{
  "num_hidden_layers": 21,
  "num_attention_heads": 4,
  "head_dim": 32,
  "norm_place": "pre",
  "init_std_qkv": 0.0477,
  "learning_rate": 0.00874,
  "schedule": "wsd",
  "max_seq_len": 256,
  "train_tokens": 208600000
}
Each number is 128 + 24 x the weight over its row's rms, rounded and kept within 0 to 255. Layers, rows and columns count from 0. Numbers have three digits each. The size before them is the row's rms in percent of the matrix's.

# layer 5 MLP down (transposed), 512x128, rms 0.0315, rows 458-511, columns 0-127
091:117140144140105150149169159147145137133162153137155135104123144110141120178123116113135102104125109154128120130125096109166105112143123098132146170175096133108129127118117107129129093127107136109098123129167130153117088089121175162145136168116120115124150073154118131124109095106089158074115095110122094118071131131137073148142108119160089148176125140127143093123155156140117182141133
102:131115103122131110114166162120099155126120128147143144167162113116147089066128150158094183108124118097106120104162100153096125133158085114097156087134122124165134121123109130113127154142131166109098128137177081124118125145140140124117150112091141098138124129123133112094104097165155149189121158137095109170121093121092141157129131148137145118111105126101113154133131126093155165161158
091:161152169132150158150113142126141141099161110140134107093114147162148124145137095103132145152133108118117175086118108099105158134119117080114130123110101171133114140136128122152140131155147089122133117116147093090114133088107079142091115141135124207068120146097143116144153131139120137151096115136143140137153137117108117107155096193172103112106131094115128137133123102173143121163125
114:135149137100152121110123128164085091137102118158095136112091125128156168115112125098084114124095176156134128126128149121187138110132142107134133152136145139116087133090144150140159126148102116086140155145098112180154112090165138136139105135154107140121149107106067115119142098160174119090162123132141148128138108116180142157091150152144130155124161120121131135099080090126125131107131
096:167104136161101119151134135170119131118151141124145104125188143123135163123108167143110136147138095124131143139112127166109079108132161078158108121146117102132130134149123144114117138137119174144157125121114128105098096090142134159143137098169147128128138112118100092138117163076124139095127172166132104136088143156157113170119117115078156126101173099097095141117110071147109105115131
097:134148164180131116105147098148122134093133147107136143154148157101125100177131123153120111134140123138127131066100114105099085141115135151140141126112130160151120131135121107128126085111076112126165132167173096124134168132113135174135147136162176140130133126117157142120099143176121153113151121164131104109141100153130139108089116069120153109102097096147107115093168098118142082125112
099:146141166148179133118123149106153094124139084122161111092129149142128134142134091158100173146178167198149076181096101151118092101122133139139111128125149131085134098135136149115078125134140142128101139110137123093168134130114132097111149104118161132134165128165118111089115073110120104121124140146164109112110129136126115118150136088157171136148114121133138122113125141129165102112127
102:127129163094125149123119149113133074116154139142135107136165148131099151142114110153119121121137112080166093162102088117145127071161146145143198132164148112141158077163097162143092137132108156152131162117066134162141111109136162093086137126149088135123129118133130157120161149127121150108156096109131121130131116115152146131134109126111132100090128142109092105116121115157175120137128
100:144175092161129177141164092123122161126144068129143132152125197106171113119120170143118148135136121118121134109131147122147133128126149086119105122074128160124079147141152088136111121126061106092112115131114132107148154110145161104111134126143132131096100169130122122140183173169099156131107130125128166110137121126107133122095101162126128119117117115123132136112111137100142078145126
095:106117108125115118142147113189121087147131154118116157128146121110127133085125131087110157155138160113129099128140100152148156089148117110131117104096120098134133155137085128096170102124140100104123148125142132185139104122177122159143145118130138120130144170131143136140108134182087140100167120128120095105111124127094110129148143122093119168193127140078145104125120129161116073177130
122:113118127149111113137156146146150147090164109130100094134150101141086123134115153107073113143095114088092093132110130112119129097130101118171135127127134141149142125137143131135096150076130132091122132114146160096182122124148150151106096159163123103131122147103127097160136093132107148099087101130138205166102112176153128123159193123138143145123142150125132142102112147127127117159111
097:103143114167098176097118099128129078155167162139115117124142158148123117140113142127076134103120149126183165110153064131109175110139119164124139129143157143121100128125124115150109130155138115171156118149131146150155116115106134118086137107111124086140114109136104116123167145112127141140144094133139128124172120138147152072139166106114106112150096162111137083112063141129117155118114
095:121118188134135110109120121165128150119176110152081095106159103143152116113140131106115083095116106104109148066168136127150119144115067164171146130158139112091142132121157139172112139133137138105139147137120110141164145140116115140152129124128136142155121157178146097126097116135099126127112117184136130127155136100099093144147151122110098069129165142100153094139110109143102132119149
106:123125138143100167153094137114114117110107114161138120136114107161180138079141079122127135125135158108132123127111093148123136134108132135141186113168124146134101118115178132127155097180138118129107101106080129111141117190098166129123095097121123122135083138143113106101100158146152134093156130147136149164129172108163115142085097169108124115142104151125084159114093126108138129153128
096:114107107135172119104117164147141150130127177148114137172155141146155131130132095090153112161092116099127104130122140105101079136129075145112157125132127122139128139101121127138139132136083120110124123119119080174118128088100127135087130169121166108127148129115173156139115111123089183132099076143102145133127108121098125165148113138106161124162122093129161142164173148131103161112093
112:129089118113086133108102144136167110136181122151167136146102119119109111120163148142131125091149104108137123096123072130126133115126096129121163072173163145106153098117109114164097160120115104094144136111115129123179133082134092121124139111153173127137129157127141167114151175162156128152113143149147169105117077144121104145115141116117129101114125125136125168112128131095131186127108
109:144106099161123129135139126137136133100156146111105101147125117141114093094163084139127090132126120124174112148115091143170152146140166122106122090088105140143148159121108155085138147098118121174126108126113171149172100089130181107109131151085124093123133102120147126106120116133144108086114132102158091136126152114133171134167103138131130112163095115163134104161140162163151130147082
110:119141095155112129129122123151146165177193118094118143097136143130169108093100089122113105184162097094140150102117169118161089135146124127117156067137095082147085110143137185118151161108120084143147143155142149128109126121139117148099100120152139091120142126151133100128161142148120157121127130155110139078139143135131099162134109115123144128135089114134155126138123126104140105120108
099:106165117113086127106105137092123117115148104102110146091133122138151127089163156125153106153176151114141092080139161159143137085078127129129108146109134101155152113107135118126117176145124147124162149118091162137120120111139120128145139171122134126092135114147128110141140112150102101129105101162189188111163115178104148130151097145167135127118129118113123155069118098142108113143130
091:083149130131138154145150091107087150088122117113113132118103116152089148146130114132084116131100139086134078164094118140112164149128081165146176095101120131156116103140116146153151068110145163136151145108128124121123145135124174176138108134142110120078175140144138115140148145110184140129120133113126155105081124121166104122099125156141171149106106153130141121153132123099129131126123
084:109128134126112133094116160122138104104148151126152107130144124087153145165088144136148096086145094170140051137150125147119109109158127152135131176113127129134096143110166168123094134159145131134121141092155110104123119149130155115130182138105163133122097134129095148099079157070116138179132133099150100118137141118155104151115153124146083118104085123136128141117093132146145158138147
099:151146120119134128164126164126111130145149116138110116136109077150087090149147100172079118124105138117142117148159140097117153127115114122179101138128069132114127128121125119139149108135097102110156143137141129148123088102121184061102130119093164155135153175132133160139132137118090149126097129122151123128126073110144129134169139160151086180128149169120130127110096140106097142128103
091:169127156145144149103135094104167153111157118173124105124124124116117134064152168150138149111147137115161093194096153099140146145132103118144153132162129117122126098113103098109100084130110117125102146098145167129151088102166120095090138153083151114101145148104129153116120133124114123134169077139124159151135113110126102147104127145128083138133130133153087108182123129147117130144116
095:087118116100150142145164109150113146117158120178139120140128111102182144132146135117112139125117184128123122069099177130152171137109106146130130119132160081176124128116109150158158129124119150105098153118126126152103117113059131112120127111122147133152098142112142157141156161140085163113090138101138134106101100156138111106133103114154132124082138122112128073144126102102125104100168
103:116084151120080145101124173127128136105092161128089113119102086144126109092093088130152139126134142102138144150155164079111145113106148144128134128158125118110118149104110139120136141128128138133128131135169145103153125204112110160147093143081120121171119087099119141139119141093108110131128132125138131124104143093153141126144177106142134101170162193112136119126117121107163130182145
093:160101097112160118166136132131153140149108112130131101177126127161162110151129113140135115115181160078112135122147157126123127099104133108123138132116121105082077103078121144135093061132141139148105145132139138116116120122178098123100099155164143133118097175159133130133169132141087110135107114126115151113173174109175108129143139111088097131124115130131106148146174121134091130130115
117:147132146139077189121107126135102070104112120153099115186110109138133128160145167120106130154127114170162117106144108110120143130115128143149137155131125119111140134106137082103139122104088129142129171083129103110141108106174098132100079131120126170117144084088124129095139143106142099143140140120133217145130128127110136131130128161154140120151150148135143117080113132144157115138146
088:135099103135127176115125123126134122096090099164109114145116145091104207128125121122160090113148144125127132104126117112082175124126129124123109117162135104130132133169134163090098097112097165143149135135108128105149159132111114175095113112118114143107160128161145141104147155154133181135100142079114132175123135113086127124124114188141085129127104138101140109149120152125140166111158
095:158106139147121194113074121123097139132144107155131129110157134110174137110156095132152144138067144087136161086142158101119137094118134167132118128085098164119112138102108120129103131145074140112131130138107147129164159130085108106132115118111128164118129094122159148107115127168142108148151150116141162129144133172134093127144142135096173148138077120118118138142127112126070159117121
105:139162159111150130100143109139180135148146145096079156145135137099126144110129157114132156129063110127103087125132148107101134134108133090120144141121101095172135096091109153112114122127177115157141118124116165117140135132086089092136114103141109166125107125142147112111126093145142072125124094179147123112124131124110141108125150121127097134190160175160103135162151138106155135151147
104:123153181141137155102136111140075150124115161132140156101117140096146125153129141129138118112136158120149156111106147145103120138142086125161133148159145154118126144121170116078109152150123142082152095106150108146150140120143109132099124137059151138098102131137096116121168138124093089143139118161162087143093109126133090122100099140106200118159129138115141158115144098151129131096085
097:133156144084152104092178117121125124096139102167146127108143131144173124132147145110134117149115176173166110138136108121135130132094121110134131120116169111101131119168138144124068130119128128110131089155158101100122092117135131185073155121104140163132093129134118095099143094161086134131155163168080135146123131166141106117118088144167109146106140134119131132143165093126141122146111
090:123140143186136117139151136116151154138085153145112115112127100113152136124104131106113146106128104148158114109130141199153132135129089111168073091121142141107115116130104113144107157128132137126116125135123166113140119124102146055165119135088171145084139151158180109148136119149163131126128115181104119127089142151147132120154113168141116100132124098166101147100141106123107123152080
095:144145163170150140081113156135120152128129118145132133119126104088120160111135084117139138104137142166142127144117141127114122157179105128132119112147122118112141122149106127140108150120067140171148126143147108146137094080137084109116092146104119136132189142126094135163151071141119108149123150138135173096121109147139133141062120119128142089091119150092108122160066126136135139155163
108:131154116121178117133137144146116074115121103129151162147138165084124161118136094148123147146105113159143140148127123154138141117118150081138104128135155124138152184136145086129125130144118138123107149114146132107168160103153119111114099168112096096123148109120125117142104108193134155129119152186093084175148135145127109107120142143085117138088071132092126141103102136141110084128106
091:121090118155178135144125131138091122095114149144167131138150142143156128091134155128124127166149109100105173123117147120142111160127098151158105124132112113079146135118151123145136106142135133113147135142155094152136094055168131121140136119133133128126096099099148131157103126157122122115095197122107081135168116138096083139110161162125103154078155086120145149111119121161088112137128
105:131141127091136124180169098138100120101132127117135106116138100113163101094121144120158094141111103119128126139152088140158145165138142160166144130145137093128124100084143148124156142133100130158149105107178147096117121093141069154113101134118114113104167154120170131164109148120142159160101148127096087132145115109158137095120167102144123096132101161089151140126139105102176159140110
088:124142089128103130171096153148163118151178124131131122095131103143127143123142121104170095153122124140087136136130099109140132166115150105098161109127107132126151123134149103101125158127168098130135163128135118164129091090153162115151145140092083091123160066141087142156130117108151132109090152171145150144086077133158076185128121155133141120129109143116130127109112140107126118146117
102:100078140132153135152141126149119140131116109087167109103124085122100124118118136114117075111125097115147130083125083164122147149105129134111118094118101119127158178112115128135133154166166139130144104145130186085127119120161089152145132164163127099134135152125177134142086155142130137132098150117147136150131156108153147134137124187128198136114099116164106137120109112097116108101129
091:123157129186143097140103132129146134093148158141123165141101143136169152102140182117167136152143159174101146156139159109072165119116098124127130143159121117092142132130093152139077072118153125123141147107077131157104145104154142087170118155132136110132119092147122143129128097147104117135130117157134113090161091125159130119081126116120099109131160121128094120137125105137103124130096
094:148111119138134102141135150105159097139130086062136128124089138126159118120111130138132133119132135100101153116103157145176150152137134142115096122120138143133056115153115123132086050100105116109119134159166146134112184151121147155101199137155088153130131134115121104156105131128103131111121160117112152124110165129155128137129122144106110109123173142104129143116103139115094141173154
093:097126116081162133134138156139155070135145148131118151168119137170132117147139131148083138126113172155175124127104076107141152141168072140110095156134129115123125110146111154146112136138101121148122159115129113107113147102137148134128128137060158081146132107158129112132133117122109164162123136145107170123149092112133094129122092140116136186097113133134081110164144157111112109121094
097:131102141138109163135101119169118141165127114127097072101134139161128141092188117116127109104116129107110167128136135120092131097095135172118161146146111134117120144135104176123158130160134151105173167101144139129124141125144118105088159117117081131142125103127146133153116145166081115097167100116161151135173122146090117078108113151145122121150178141146124126080144101136109116103117
089:190083155118164104112094169126142158089139149125157147128123161094168122128133164116133143151099151116140146122125093156127120112110106121154157135160141129151154120081117132139168103137157102088138143098133125159116105115084138144058115102146122131117104140129104154095151122091113154110160162125111166129135095150130113105143131151108156115129092161123171092088122139131112109118135
102:102103112114120120142126136125128125138152105121139112081128141099143103127091125114081148138079185126143085132117132123153107141084116187109103130122152166109095179159131179115165106114167122161155151173165097117133104126124087108158142170124103098126136132090133103124093123144119123121140122115128109164136142136175103131167111145152117169097133137124120128159096141143120131131092
103:147124082145146118148105122076119094116109128178096101143157128129123145157096160167112079124140119140138139130113152130150113085149160162142126137116131113167165097070115131134121089095124138146107180143144120122132135141085153125172142126083083113142113107126152149131146137083147107143113140172118137090089133151109122090117121109120135137119165113140165145163140099120144146155154
105:120114178110119147112139128132086080145122142122148132101201085104147140141113121126098160120130123148134127168137121144189150130160090109135126129120155122119133160099102127132132154127145109132136087146088141082120111151115118137134111128156100123122074107125119122127116130154113140158172094122122108122192148140135097153138127114174115079116153103148074138167119151163115106146131
110:135099108127082124105115142168176122087153156083090134139097145126133109053132137105128152170107087137117182104137121075113146124114142113104151105159093160147105137105152122122127125141096095140180144138145144066092136187128118139138148136116122099121140130136138149137144163158116154139174154154127137110121147135133121120130143138135128128118103111141127136141134150065135144122119
103:120126141123074134114174113124122128105131196149178150101110156137140148136121130126139114129134097079162123131162145174144095150092130131137153132088157171116085160118090095120105143121149113095130160174144147134182087103152136147118123139133089135123138113125097102144100142146134176101107132133117126110143129117112127115123142122153091113135096093123154118142135127161122062126105
107:151114132132121153112129122138122113126115148086174157120122103118129127140161143177089110146116125128121157149072144158186142127125137144122132099090098087167102129140130087114123115134116139156127130132180118151139099138147111101109101117106100146123160155154159142115141106126181167178121094115126108149149074129139124072133114099129127140101172108106133157098145182100121122119137
119:133167126117113151124103117110160161136137129139133154142123128127158089171108142142144157103165148158069104106093156139098130134125157137143106134109109158138130170099122136148112145130132149128171120137124111161118138083132148107129129113144141130133139119161113153113120097072111085088116150105147089110138183143102119151107119140101127145135056057142131114156141122114142110175100
108:108147093135086109124139121132163128108132118131158131146123127155113114118133157136083142132141173144098143120112134114116111156114137127103147157083111089129152174144143147163101123132100107114118102098101140132139114105116153133098155118147140134081143121110144138172170152140096119098190137145130137154090140099143087077130157100147134174127173149134146154111086136099090185117112
091:111101117137161158102109089141128117147142130070140137176131140130126099132113174135120176136129117134156125141134136086116125146147127106117113122129139108123106167133185123159120119111130138124161098154112083145109151142119126104185119142111162108142149109120145151137119132177116104113153125137133090139139166181115134110161124145115067090137122176103129139108078087120093161089120
107:096100144134146121120125157120129111111088099146126126128129125117095090140091156187103142101120072110093098123118138218148141097116114119094139118138143145122138135144147131154150134103112151121159123117149167113133139157153121119177077131170132129126090150125123104144127157153120125155089128131178117139081098157133136110092126122101165156170110152110129106104119137120133119133091
# layer 5 MLP up, 512x128, rms 0.141, rows 459-511, columns 0-127
100:107123112099143163145105154145112126129141084131103153147133141155124154175130114132112104129130131130140124144193155137152114133090127113139119128085127130132115168126180136139108088162154092117096134103119177168154091098152118125133130121134123119138072102113137152168101126101150110081151139102152147151110125159127115093110147119119098143129164059164136112113115151102139115102171
097:136112128101159140149133148141156136144129126147165125133113104133157121135133125163079118113169119154147149095138160103141119172110106119102134175084163153168136149118117129142154091136151160119164091152131147087108139155155102131121126144069120133147115147113137155129133136151109113142082118161137118136108091118147147083158173168109082156095097113122110152150079103151141106112114
112:143157182092199144104166126125105149162081115144155144157144144109128153102145120114116150121111096131109125080106108151139151138151107106123122170100170162073115120108100168107141105166131076129113173122108139162125136162124078104121106122161100122118120148097091136108167125129162134118142152129126106119130111106113126135140166156156110091156127111138125142123121130152112116123121
093:154110147130123152118158133100123129079080131089095134141071144131100102130108125121142115143162104119107158127126119128139114129119168115164140132142124132102126148117136153137093086124164117132154133162115116130117128167112114116118176138125148104121094094076066123103128134069109125176160124103121154110164176130111127151122151164153150096131146121099140153161104110128160154092092
092:106145164137104109140107116155100120137117184095121147092110118115146112093077110164098141135145105092133122107127128127112142132154155135119136164139194116133143154127090137129146139129109097128094121125088169134114138168178111171133130109114144097135139107119096170091147167130143134152104109169117100085143128163158077137099142105115116148157116096149150093125134142117152120093123
103:138092109144101098089133106106168153137148151150079150126097125163152122163111151138123132123183159071110152114148166128140110127137139145159128126143141159121133154140114120116100148118118134150179127155090119132119098137146142128158135118109165117131140105114083127148122147120099130076123164079111106102170109099152143185127146140082126089146128103106160094119110118138160100124147
098:126140154152161176098165139119126084111092149136144108125114104133101106090081160159122133131113130131097122117113121107105180185168128092117127131119144115131129168179148135099148141142124156108111134100088128120122121153132114143147153130121171170081122109086133097165123124125100114129108169162159122149108109166119086112123128113112126098160142093150140115160130085128087122124120
097:127098137111121115153091114101129113138134116127129071080102131156167124095112106143121136144097130093138137140106081193122143097122117137104172123111115167145155097110140174120136136135107118106071103139138159125123118133101139134156136110136115133101104131154148172161117175091130118163174121122128084124132091112143140132106082124094170167151121126123129098147152164124142142093142
102:139137112134096132144167098152098095109160112148165109104092080153098158151114100128162133104162152198123115126149148097104141130104183091132166177120170144141141120159138132098149179136126132119132126163125104134101140121160135110133097134117170089084147116140118133147112128095117125107105123141134161156157133130137095161094143091122123123090139113121102132132113103138139146105099
110:169168126117092167134143147140116103094129137076102091121126105121134143094122129124167109092179125158084106106103112088115157127120159129103136130111156125129138102121134116126142155122125121144102161099075118162122083149140134120103173102124109148111177080130123109140103095115185071117175148140130110121120115133130134079126132142168150142129140140115137131102095132104150139115133
099:162153144118113132103149129131103129102091140112144146133121117158160170140080131139123156127115120154069116143123148121133101104151127097122135137106142150126144132137098109102141120159078091129092096151120122128157103129111161127126125149141153161094097113104149147160160053148152130126130111175118140093137121131117141084162116127121135124138171092136122168078160113188107095136153
097:117171145133130125156094115138141127133157157114115107130109075161128119162180116154102122149137136106130158119126171138176129152112136149156091142137112079142079142107092117132104129126193081085120129127116109147096145136130151115133158134144151104097124078158150126181097144150123169100139109083134113114119102132129097111096173148142109090111122137111155107131119134132115130149141
107:125122108140129113143185097116121152152113134115137118116128144122061121128130163132068130134124112159105175165105196120093140134159114109093124160099146148164105154113102145117123137103119121145169130151094096124141091083125121146093132139119123113120136144103170148099174107114103160090118132087135143098098129160118157136138125163139126128142173113123160165101148135124105140106128
094:099145121135142141104107106141101096149148136116153159137119152167198120121125137157070108086118131163138117161140173148148130117140140082144108128124144175131098171119140118110133105143109100159140148140112124122080091105158151095119104113122128128139094133089137128092128150115103117176116153137105181097135124124116148132091149126091159124131112092170134143149149130118148071117117
099:103135135090131092184167141147110102170044153119112142131119110142093087118138151139118130119117133095118097103104096153142118116137140093137121123096135103144177152113120107097128119149121134133164121153134134140157083114164102133101085114159163151099156144115129159153100141143098134159138140100133101139087125129124125119158119120136156186150196115122138127116142124117136160131132
104:116125153145110147139146144132116108133125167101150183163127092145130143156152135134064144121118111124147114157110111112109141113135138147150124134119143184149098161103106141114119111133150136093113115150114109129128115152164172075122157113138169121132092131138082119165130105140131133122146133130109095157104056118127141162169107128115096083114095150167159147135109143176124122135078
104:122115097131096063142132134113166117136092097087132179183163088128129163137142145121139101139174110129131121129107134121126140152114114137127152149136133092116191127142118121135150121139115096141135133151145141133110115141101080150152133104150116096094131094112074178139187109133140129115134128125101132164125145118090118097120122173154108111138124156083150159124137119116119091153093
093:130126142147138150122177104137139130156120152133101121143144126150180141132130125087095159144099112141142108168140123106141103121164188068157136126120133139101124117140118138104116110126158072133136083150125080113163114085141170081147126113125104128111172116155105131098111098122103133136114150135119127125103101068113093135129146131146078096135089116145116144130090135146137164151153
102:114165105117146099149110152063134142168129162111110118095109129121150138123128158139120105101154144107100109106090121112074136101142125133055137130132189131137121114135099158132143148133169154112103086155157135128104119109096135127174107149131156109118134154139135126132122136151133159137114160157152152094143140117101133139064161119150146171140112109156158102126107148111088137097121
100:110139145126170115127114124147135134135108097133144141143097131131120119091120165108130139152124130095106158165084101110167108190130126123160126082119116109090113139116105101130145168122109101112096121130145140126132135112112122148147057134180119100094143144099156086136125080184112149107098152127114135148120099119114183107152094122113139146145169141123125124116173167115121127124087
096:165128124093082173092128089112148145109100146135150144126133138143118143092135131114122150160155143145127110180099157164141107115141140146122161119141145102167129127145122139098082129102110099155122127085128094143139146136138138121140137164136126088095144112135128135112140107104144125104091094164141157120078121137088106155101136124128143104144052105159126133159154156153176117099173
093:146164128168149097150120142151156088160121109149163092136131131110154128099157147160133168135149136103086120115171121165049144127167115084095168107136146110148154128140121123141121137122094126161077137113144132123126082161106160106149174087155128084115155153108121150113120124147113148118117125123122100144124133089141148103112143116115122155121090127132095126099136111136131152169131
095:084141124124094139125124131055133137117148140131095122159166130154143181133095106132124093121139124126141127202112107117139127095095126108158133135100134140158183069103115155135112158132126130148125149198151167125154165136137135086110137125111120126132145144147124104122131133110152162093144131110112130119124142130096155137102140125132122107160121154083148143125159127099114122125063
104:116156137135114121143097175149152124122139141114138102103195131162131144150158147101113085115153135158139133138121095068106130138092102129103112144161127142117130112144144110093182145131111179140101144115086162115097112118135166061100166136124115098121141112160142151134118139151129099113174136120133128112129087151132162103127163092118130147143132122119122123149122134158100076098152
093:106117186145078085158127142113109116151147113097142116106134128146134091113163157086153150106109112133162180139098125147126135151129097109094124130117135092094135118126112104154179129121136144079094157079144148151119141086102129130118186160131115096103183093096119151128143115118153143137113132161118124152099102156138138108116143149097140134130125150082146103122133169114141140132124
108:146161089128131160182153125140152129047120146111091117155132179179158114127097153176127106113119127113110085143136143129100126120121108123147154143108160102161137095133147171103143110072130104143134120088150140177119127112133112151116123110123119142098127132138118122136139121080115113091095094134108121140093086110143138117128146146120140104163126080164156145101130113117138153133132
090:073143098160150126123104146120115144128101106123137114108090158132130165094110130110100107130149159118123107074162102163105097095164094160148128143123070133155132138126157118128117138147131125119183096165130129071143175138147139145110140117135085107139108109135149151135155130104147130078118142119161128124156103133121144130127126144125131162100157116098123173092167142089143094099111
090:156167166118108142166111118088161111126150129115140100079136163128135129144086086098153138116137151151089117133133131105121106136138099096147117108127187107125105127131115136084118131113088131147097132167143132152152104115092200129104158145110122095116131118124138115105136117133124148126141151143093103123129126102128114117137123118098178170119123172178118120183125131149119158074106
101:190144139099138102157126121118098124122129146108115167156134119119129125132146136112114115142104146155106174122134108136106106139115084155141134163171112136163110120104095128147166131139143139172121137140127114152108093128166086083146089096150142078095138131104107109102183138157151112132163060096068119136154137128118125140117131131148113121123113118166142116152130111126091149173150
104:144154163108170158143091094135143122149096155102100128129071138133150117135179112122123103090133156131132119098170093133112184127135115135160153138158142155108135163119109132074126129124114147125114122147141143151120087116132100127110132130142099118160110155143114146128125076116172123124119168143111112131127151160117104126155094073141090151156093119181113092148147147163121105118099
097:121112157135124130098136144141140154138126176120126131152112199136127110121114123105122136133123157135069090101153099107129104156119132143163114123112129142145076146099097115131155142138178141138099127147107148130135117152148106092066169108123114104104131133136112080137135148137122128078178136132154119113141146056124174128155101144129141140118108080079168112134102115134129129134129
099:119078130107140131142134145130144127151147122107131088141080124112128120160153118124097117101150129103166157137153128094152079095112151105140121155095152123148140104156156164093135127127122192160121155103128123132160143132099148121129108106116141155152138150127144155095158177123142089142128144117098132056171092147157097145089159127124117126090109125088150104155134123102109165119134
091:138162135107123162106159150131142152123161212185103147118111121167111107124092116112094073116154170121143136141141091125127156131142162159120134146123111126141123144093124120088117133116123128093123146168067143101107138110128143092126103107147152146135057122146140136109143099120116139114117088121125125169100139127153142137116123189138118137137118100149163125139132082125128135134108
100:113137128155141173143135156106146086183107101139163120135184118135159075146158120097133142106130146097161156113133145187123102107151129106140139079124090135128110118127131146099122107119124121151135089139090131125080150147063136091152108113147119104089133126092148132118138108126132140120148114123146128171144079102094136116101112144145159135161123143088119120140162106102157139134127
099:157142155088062123121128156127116142123112150130111166115101116127147129130104121100140120118155145116133083158087070156124148140153072120155127139120143137143129112139157156133094134139106142154088126121097129104152132141114081120115115100119128133112153142176101136147149141130128129080147125147119147132118133149134151088078129155126157128147057169176166138130096163128164144152123
103:157086118117132140165100134187101101123099114132133149096188149128134116146113126103146153148127183124141129098185092143117109114148106130130133165157141110138131138109161110154146117119117150095097086084121143089127149089102111135139109122112132155119139118062128153153121114100117121135097155127137126139107171126143134129167144170152116143136131127150165168148139104136073154113105
089:135142174124133126099167112148121129097075099142106129171119122131119095099106134149106115099106156111124092117153179143125118106105124136135106170147171135132097119106137169134148113108134119144121135153135164086102163168068080142122152115145150132152096153142093158080145171154118143160136140119137168119150149100146170129141144101109124124123134118147123147146114124117080093118157
102:121133133137122146078099124076110146108092112105081132144111100132125167101113147127114124117161142144138151136135134142136188146139137144113145183108084117097141131102115136138141085120152134102160193083120123128119141132137149140090130123123105181136124090105142140100176152137107179140118120155121124134131077116094127126123155132122101088130145113113149123080131110141137115186150
094:151131124122128083141154140178149166084155120138119156129119163113115150124117126107132125143125146140083153122156087143099124155123153087149095116098120117124162132120104118145134106120131144085132154132149102128127093079143124134136148118115112144120085089100151103134116153150138180082182114125180153120157101148102102138145112112147119192171121128155150144112119129093128155092100
094:132143155134119147134183117145137111121164139115101141121147174115111084128150128137123125127098128110148158125184148121110155084133085129112147106142101134098156146062132142171167135125124131125137146081080100148160144096129121104149082151119138108099139084172098106080107137128140151124122126126163109133121120107129114149130143120134073126156119114137118121128173074094137131110156
099:129111098118123100123131107090150162122096113124101123109085151125106109143105131161144120160172146083135144105097128109149157150103133128190145151097113152082144156086131148143086104130151118113141113187140148138134093164098133160124151096128104113124149094157163141148171111144143116110189136121078144106126122142138137131132149085155099127132122122112161128123169121090111129137142
101:152119141112149103096125165098125133124118131162120139142071135106131140126188170102127129080119151175079109092114133100125134149101110113136128153126141160081185125154124147143094148112149131135123110120131121113080142114166136127187119141157145092128106117134116128116141116130140110118157151121138148138132128160092117091094143171104134095101094115140130115100171126104149162183144
094:105110091167062086106088140127136159127123111118135103131139129099117157110117152084117107091120113101165151128130128137100125129130164131140093120141155087121109095184114128103131173115108136140130149158179110168111145144148181130123114134107129099124117101087149104138120133110110146108163156115153107138124160101154092140119108159141104156137127107173167165114135107122128120126080
106:116094153160148119112103102138150097132153159079145146127117130133133164133127125087108148106134176116135160122144112164126083127160114119127115165158131139161154141151115115158159155112141128073146101183111125095112089113134150122102109124166114123108141159106133082126152114108091161148115138153189133139104125137136103113122111140102129130137137078135142137161077110100120167092102
102:071128143133137156133166114148130119111149111094135120134104145129126115131125090130118145132149096127102120138169103136101151110116131095119052188120140105130152144142167123138130143091145160097126115117146145115096118124150150107127121154170129149116165196128128119118141129171097114142160141097085145136119111081136145102114151149140121170195107139151133086123134116169122092127135
107:116194140144164135173087141063119104116117111119110132122141135145143147116131132109135106125103142151133158140179114090122148121129128172136099159133147162114100152172115120154133150089141104126112093116120124065109142106174112146137148122055125119108127107108128165153156149136130151144138112138139131171120143123120117109154152120098140132126143108109154150117103099080113076117125
107:152146098124114105065111166148150103092121153108122105150159080128124148139123133131107099121181104148147162104104091126117146134136119109167143123113142185144075119141122147102137116121083124110111153131182129134145136137126132116177122140138118092114139120145157109132122132144188084155163131126096120151131160111128131149140128166109098157127143134153136133110134131098112082076167
103:165164128143144142118121141133117103099087106129131124132140117130161077100120131117127112127136150145115090165107096139124146127094116086161154096124067145108174118114159151099143115130131138159143108079136131106090138109121117141113151096132157149160133132104112161151126162107103077191135109118135119105075078151120128086145137153132141091129101122163110132137135140087148123161149
094:106157133150113163143122125120131100139148131103099134191138160163132125114106093088155168118115146108121125130127129128114149119092125154139176174147157139139154117103150137102151127118112102134131079131098135139186112122093050118133116100127148146114140137106097126086107162115098134084165124119141129149118150116107171107113139153093138170161091099142141146155097131125119143096128
116:121118102158160138073129141173162110131111117128109158107137131128126150142153101134092130113145153110109104133098120160101152130116132129165142128081091107152187110127121138124138148142128131204115113124167117131130093113153128150135138147139071142112145126154099132147157125132124080074098135094125109110131157121123129131097160157140122121166106116095120128186079118126077128121144
104:137165149120090158151152154148143133098140134116132153125163133125087143148146128154119109130120157125112108156184146088114128085152138169122133111181100179134086100130138083154127160099124155171114123134143089134140124157163103132130120110133108080126104117131145101114113099077154147128106122118156125151089097162141132173117136147165137132138119100136127112073115087158125132111136
091:155150160110119108157165128103162141092105095131106144113163141137148152114134108151134112143174196092142147126075087198137127101111137129085157116138127154161150100148088138134127123136106093131107148131123133125145138133158147134076112111131117128115085157185136136104108166117130139116145110114120133125079155105123161096103138103123163171103149113153140136138129134116126145119146
093:111102143148133153080106114092125123123105112153111126108071079157147153122123115122114154118158081159118124117131106175093140126151136117107148171116126156121148137136094122079107116116128162123126089139150118110148140169155128126126132174127150102070117105155136171138143175093132136183152166139162118145128110142114085107139123143170130124152162113129136148111092132109117115118089